Weights of a small GPT-style language model, trained from scratch on English Wikipedia.
Size: 11 layers, 2 heads of 32, MLP 256 GELU.
Architecture: LayerNorm before each block, no biases in attention or MLP, tied embeddings.
Training: a variant of SOAP for these matrices, 118M tokens.
Each number is 500 + 50 x the weight over the matrix's rms, rounded and kept within 0 to 999. Layers, rows and columns count from 0. Numbers have three digits each.

# layer 4 attention value, 64x64, rms 0.18, rows 43-63, columns 0-63
507478531518472609485517454495438440459513484500457492480552457536556529453451500518466514498550505507515482451522487471394574561564469541447483516514496555499538475458572526474529541426456520
575494562471481396540540606498479527475512478538507553564574506502512516454526468475442468537539493511458447495492413501470502508433531494506464530489424471496442493460515503381551442506530507
461397445563510487409497474514532467519540556577444463524530538547541558461506560493451419493488563546513525501469528487489417423548552455505551450494519500440479551509453427543531549523486458
516545443575497491532601512499561516518439521382486506518505465475473491520395476445556485533546426478523573562526498508551498460479522645576462586563409451516514512552463511525507517526552474
502493413488508425486521499551528474451490501523482513467458504558540502538512448413519471504501560480561492542505416481491472464554533505452487500482522521521463544418462442497476406476513478
475429590517544521482517561507464489586491466497449499495489492513476482436481510489489523451520422445491547497590479462429518520511465502456398439589496561424590496518584477401452523428529533
462554532476543474450529542434489476509449527450496469503491480487484471557441504521461428563479498633624520542557502415559527429517486510376437565528497578590510513533428477503508454527594411
601481486515542529425453542535404505459421448492540481559496545483455480531498547488546404555487475530463480515473531526549548464482486531593463577487477371581473467522485539526435572480520521
547641487490592505368432422447510524436468478514556492552471492548434463454512487521524577551495529542535473497386481489586485450490468441561481461482567432472466447622549519493478542487491412
401580504515451558512499538445504538542522523471480497457511499442528558563548543442493501479550512479568507513548539543421498498506467531481487470504508570477535499508489476505508435441563435
487460463430492563519527565490501439427600516491504487460525518497467541529456527552498440485565498566480452502492384522409521416430482560487415489532526579487516493558508433547521474562613503
438438567498514539528495443372520454475491449577569534463477507510555502463438562451437531493564549385421502486538575491417559529545546549453480670398462448568600488468502610461463537470472468
532383525533391585536511531457494514661540512545520505469575579484399487526507468517494435527519474519489507484586537418451529513502457456481516449543517483509510549532448545529438566538483527
545495504484511528489572512572503503480524555539550471444514516433447550491508450542483485555442517468488472495572443431484477515482411464551453498556462472480484489527431505535542482516498469
484518510573473388505506481522559495572514523439539589525463493472551528485538485420563507495589512594509481534466417488521546571496573522462489509539542512512444539519493495461481494489505453
602504517492471510533520567607615562585487493523527472453549493389525475515463531428496470493520520538527538504503507539438500544504469523435496474532434521467452489569484492507509442532461465
605466487519515531558412453583438476489444550460548446461393485472433502478489530497421514492509445459488463504592573513489490481520538468549486582441492406528560528438511508541443505533563546
577549465481316488478490491569551543476450460601549493453502499479502541527478538465426431471560513504445468484466491438590572566374472508517503578514517464494563552463435486489492472493551463
495519573503551465559460541530423525374503492532469549540537501516541513485478431505514483480461525470499398459450471542375479485517453445513478475534484543405448403518430538560493560490511451
410567527527575485521496497570519488554512467554446530466424531421574527427494489578516438597565406429532411548524539507456506403537583554515535559414501446491519496476422526416442506471504452
405520504504469420473516475422539518499460469445630541544502439491469501517548542439463439459478481527540600606554510538534463584466459469494527577460426488521457465502474506456454535463524496
# layer 4 attention output (transposed), 64x64, rms 0.222, rows 43-63, columns 0-63
479509548521572431513473519507438570555528437482528544484443493449452390492509452463529500498510545540479471495547473506551510542495438504576542469528505467498514556492453463506463437510473478
443506535518485534509409464507453512470552539450488491514476465487511546443542401565526541528473490456528499458481514470485493444491471502421534438445536575506499495533467579493415506516547469
536580470454375446612542502515535588505484511484492449501472477555549434502502544431523558498487527438487535510511551503533485439618391442578434552538468447489524450483471555475535425530538549
564485495540498533512489537503539456521575467562532463533611552540484514561540541519573547467470522430489482481491540541481502519460639525444532428443519503439496506472480497489491516498486542
498580465439556549528463487518509550493520495497521439517467505485503564446536494506453440487536468505424546432466481525481488529558489455522449549481415525527472426459485493464540502501560464
515471627544540471488439490490472499545494484495569530481514545534524504498508477477560489502524626524509476481543424529496458491485549498491554552521533516534417567548483468535463593453500477
525443475541587535506431484557446494532509475517528393584494558498486525493475504510520528521523463526462533437495546482530581561468560507556494545413459464415461469493508561412472456504462589
460469466504399460524543503517537470537552513502529548441533505558499489480495534496530601493502487452542516537497604490443528521494513537442461404528523450503515493524452502432458448536471444
446426476511451421501551555452516500576550491462544475461497521498516513461484547432474431560476415521577527505501523490557520558490464564423539461541499524544488482492497444466522453657519583
523493549492553463462397474558460521506486488485566461528502488546485470499465479493527486477507503486432520464436457476507526457488518465535471507414537505505409429479528564478524521465480513
468486457544536552392510491530417496557529506444550517570523439578482513436528540539491559552473520461493569456462507441507482556523477461499528565517480499554504472483516566446519563514480597
470569540523540467484499470511461544518542433552524454529563509506491442550507361445511522533425429596447487520499540568514567542512578481571454426472504439553571533523435443556484425460413440
539450549501516501501564449485456506465479472647453533511450481537594475517440517497498553536489511537506415467551528493459435476459506398524555571509479446524475533589506500475463512421506602
495437473479523527493497420504528509486508462499456561512484478524520486487458539566516550560509545551526481437512550500491471516435507421496537499545471528494521500523474558443515536525471569
554543508573565573485445591500545544425512519529466434446454536484479615485500513510491452497498532481473480469498488460446484482502430530432482465503498508519479538464507547546508492522509551
478479501497520544463457453452540531430519521472463502476471447543519498480476508541498507450483521475483389508502490461498445449497551458553515510490512502494468557467499498443519569484537496
467598532517524493485505472402558450510518489542570582509534563572480473521514549480503507497479489515511545513391514496475476561420531484482458430506445517539488435503501491469506459492465501
432484529440510548456506438539471462404533590540491444476479462521478503430453458533518535516487418500507363513416558572436472463438483515475583473496536547509538483537559547479517470503431478
451497427551447502478503458511480588542450499376505590506553473492494504451479525545445453563540510406465445452479477416485552470485413505488511484439477512511473509447480504468505463524582436
490479507561478461498527585445482593427512488474516515496499493433484500551466452456495593506488571595484588471481529471443526497542501352492426487443449452557432475414525526544544450537460475
570446508490496507486488526631515497486465467601454425535610552447475517406410454469516533544481487497527472542528497534476520458449536510533510454440543524451473491434523524546463464499437491
# layer 4 MLP up, 256x64, rms 0.211, rows 0-28, columns 0-63
503590464472497495452491420455567503505594499510490591508455418479472449493517534516403567493496407491428552523404469440538485522497539452556411424518498468498489544568455528547562567518462476
495557549527483614535509488494462507450567542526416486505540550552468409527524462529464506540485607424533521495453535517499559455487457429522511520385489479495451548488470587455470534508474536
558473557474472557494488548511495593517372454582505527500550401512471412429565491569451541556467506484554476500494468558501539496554504454469618446484434417584504545573454493532586495473513446
467511546591455425508560584586457502446425542485434467455567443502529496404505511482504467519374512545491503543518538569483518567522515512442517464464409414500503488586524507512467565463569586
446506509526541393467509488425587459509550519603478540576501526451487524515444535456444426533427426501517548575409462479558473585417511542533616622458436482472508480589467526484424478479487475
593519557423483517491502442444531577472472474511508424549542579426477519510506476524478413411482435523464533495487455476490528497470480498555494512439496461596488431441483412520514515488518493
475443464519501465589522525552532526438493437467494483479498516412467489484502475459537512581482520537594483502503538509509520562539600513553494536491486432594443465518450482381553549493511399
517420539543524471595453560481450570499484436539484496478455501544501513522477583463481500619423466464512525393511452460549492486464530488516585506471508491492491495451509509525489615539500583
561540518486419574517431493438502509487531556465481516523566499410502487568477440562473508559497568464524581484475462456462536431515529458404458534395511430347558489372582656554522567488513439
525499445450395461489664565435582519463485488534476497436514539411478511533537439448491417451431478535540564584533494561564569579533455502491380396545465404589571556527458400528468408560529428
495479589440500567517610463533583448426497499629438458575489507491498454470486464480439498577418375517494452518502589609573444486505525611552442487482534468477544542514480378520446464490549410
481484417431484558454548579563492471505530469501499472566526498522560580500568516525419485518503453525467489540485501531498493439522549462493437502460448443415642498382531533433542573541503522
556557492555490549498463525463479463498423501497574558438478503538421534584494497481412493511528562539519418468526427457470491545431539501443449543420381427436511531509494456527493591525484535
501388529490491504458483484605469517494573514484518523506486583548541456533519523526484428508501495493486570490497482514488487411433477513535525491521462516492514574503472448485562551448496529
493534514491580403430478514482658488434590416521564604547572533469526447471539542508445537430364563445451604565509479510495442365511499451583498560460483416461472520538392511512411523517515625
559491519563498508455466435603452560527466473561563465495608543496555531351471590520523552534497459427491499452525550523505433505485487505495502525485471496434470474498517497472437541399509563
477424534543545432510498538502543600473429449512470474511496556433528458455501493494506418444490466452506473493544613549549496589483495592420559471461510529515481564483479474484507564524576511
498527441475503551457566532538518583431497553478430475483560493448563405453450478494503553531519515483544486558412446522457479543430456534587455576445492558555462579543470445460527518459546361
561487341592538552532453494570596519612551532590462473504521500478333493501455438475527482528500545448466513398476423449512439487538413487568424601454481599359497531304527557604521516570504537
523502562575584462517509536444543426513527496505435438558489511485539490459438458375480527509552460542496464515522450515514527447530431502506509602381536583542514477374559533559575521451496462
506524464549523660490541412500464537517479491481445526451499448500430523558521543493408510522510567524503551415517508419497509472534474518404553408532485487476536562493430499493583511493400572
520573472517458538638537492432566411509471527479462566517521464549485530590435484434433492493472476538477464467595490590460494478462455593515494587545471567515534520437496360477472453441461529
525607474487546488445462521485461496524522524514566503525533502476465566479544467528601484550502366540611548461461474607503530539505542573475497482560511539438448470548393473463459533540464506
486575538505442545513456482521532473453509481533516537608568609457446461551459482530443521520482566356523520535481371446444431474476406507480522446509506552496535476411562472529573491455479549
528486412468516541471492476482501595437517560419446513528518405446539509482486525534565498518489527495508486504493473505528506485528535465585514458443490515423471443514460548469594542493427470
450498472545430477546483433518538505427524465478513482551494516466425419503447582547554524475504425402520494569532601513436502447594522548486487504476416544602478458544505537551463411511527571
637485574549552518457537570413549473495524491521446556493528586455409492562466478466538425470510473528483451541485490543500448522465470410547416551501499511528535542465482536557509532526421560
593543517548538562524423426432474535461467535436483575523471451403413512503504512492513401482488518477504526495376422523531511468554498494467491546461574456544504538557506679647492594480524448
546474451515495413512504505474534456459514492610524511501520474589528547514507471448385471447510463565487513437453456475501484471516520361547514531499527561429430417397482494506533525447430588
# layer 4 MLP down (transposed), 256x64, rms 0.199, rows 0-28, columns 0-63
494432484552485430559438460470412506560476411496422572528445534564530493466463548505467509494517509431545532511473509460514558501494395500480513464528535543516559499527475500552465443476547550
459440481510493519472483502441431539428507513534504381405518471502548472512548492534418469495482605559573505536510461514528505463475564495441417499489522467497560525466441442488452555456447515
436548545571525431463394441509531512611507494465411514525496451537542483497531512487586572491484446494570594538574449524416473473515455431501495473520499493498472512630461548446530479418485592
494564566606536520423509513521502444501498503530466468480510486517615510508407571455544466481431539503473421554522541503500564503474444473567506522453444480408485511485587539450506467461510487
642456442553496547556449614483429564447653445497477486435455408551558498495520457454512460448462528499440478508561462452580530505525511461524490488537464515488472462526527473471535482480514472
517500562531515550561501495519488523501541454517431571487471451534570535575506527505520483430542454535534517536506524553503470464449527523566586468519456364495476500511609399511437405472448547
530513547490569543490470512512461509509500513566494450544453521524533445557589483541557457387469498506428490532494510476388507486527517522449496416589529532403511533500502493517489473453474550
429529533487518638367527498514530466453616598507505515480486439489455448501445476475549573513502462564555534547449609503512446556475433513493457427551499568563528514461515488473527458499481467
531588435581425499650539558600506498591516481463546531431508536484415420459498538472536495425480496488454545484496416498466507517537458533441617506545484432530544569569480555537511442589555579
521663441455487542481572551478525517446529526555651470399494582476459521491516539470505473320482453382532583557439499490454397555513456451470379487488402382673529478447535407493468350523547504
510508518430489441460488418526471559526536504450591540480552520491465520468454487456520567625546466583383518457501504444486545526534560397526538605395545564465480523540481607501557538405396480
524499615444533537588398475537515550475501527529507475446436452483451473544531484413483479472535520561582457479487495541535392462414554538514555460473518501513423460540524454456559484453440495
538504425536542423528505546440524521474599495566426526473533529489469514508494496490526421453528401530539509552549576601485475527450513463461578487457474490493430552493560546559459522526499496
474424508537539464429486524514570510486548542482446497484447492440502506599474559466532568507544441481537566512545495523554536438485529495543473493519458568488525516467470553485535476509547486
530474502404575395493541471418523530448417521488489493570585576498499471591522510487464523587501668406432556470504522442530487540448544490668405495566493471491507473594536494585481494519441462
498559459514429457559551553420501512497486464547533420574528577395503546502527515492456487496479514508556592542449516542535557555541556594489423489484432479522525424491483483550466570551516443
545571501513480544456498467497464539566485490464560517461456443565492437484489493457562618509505566522498561500481552460560507496528548512523459523567491476540490507479498502433577626546462598
503513583441423507464463518507534461484486467490505487535499411399469599532588531553489477450512546477478460451498524460546577508475537585464599672533443367547495503457487540443426498482591462
559722555513543620473480435418576571620646437385458510537536550551391522535511497532493522476486529434522463514450540534395465389437365342587455367530434438424588578458570522546486511566523463
472559445461545510405468439488561472492585536488544547488502519464459542580545592514580459498452478489530431527455490530448406545406484519506469430416430505540473497575444527559442422557440448
525487452497455413546501461544482496554404515483484439599480527429463508456503483512506511512494478538497503418538501476521523483519488493597563499450454534500436479488464522585404450539468450
532620572542533537503478467412429520524563554522416455502496447488460413525512527476554493559505501419485543472409485589492450462450449510538483495550460582461519477471582519460491525539533496
590483586497474532463477448535552532431488396487442423481445469539515492543445592471466518471532523486470438497530508382489466490461463387467474484456397441523450491539631513507504442501487548
507489493509489471485453514486505509498562536415451514548487482621473571514432444512546562463452451528465575527619481394563489445489464454456561571425468537412516481478490450545533516504561475
539509533525507559438473468517481499571547502552561448478540538455500564477536487473583540505508521453492509507550493498501395541429534453473509422473512439566521510495517413535452431422460527
497467517454573504480399555572511467490419556548489461501491534502436517490526486488454426508511529563519469419515440503510521501484401514485492462531512593394440466526470447503531490541462463
477484473419548555489404519472412555573414507507517468514464490510467501468591527492494546551475560492486570548488494485449479485566532536561582557546515584560521446506547456435422566582533511
441621488456516449409576404463544582434561537509547470555465401439479529522524439536503446440499396415394537495433511602496459448514583525425520477480615572509499514455566441510632442582598501
446584517534501597473471463527563562523497522537487502501451489470428509539458638520520500466473522428489519559469515411487491535509521529462557454506475414593492504546501479533362422570472496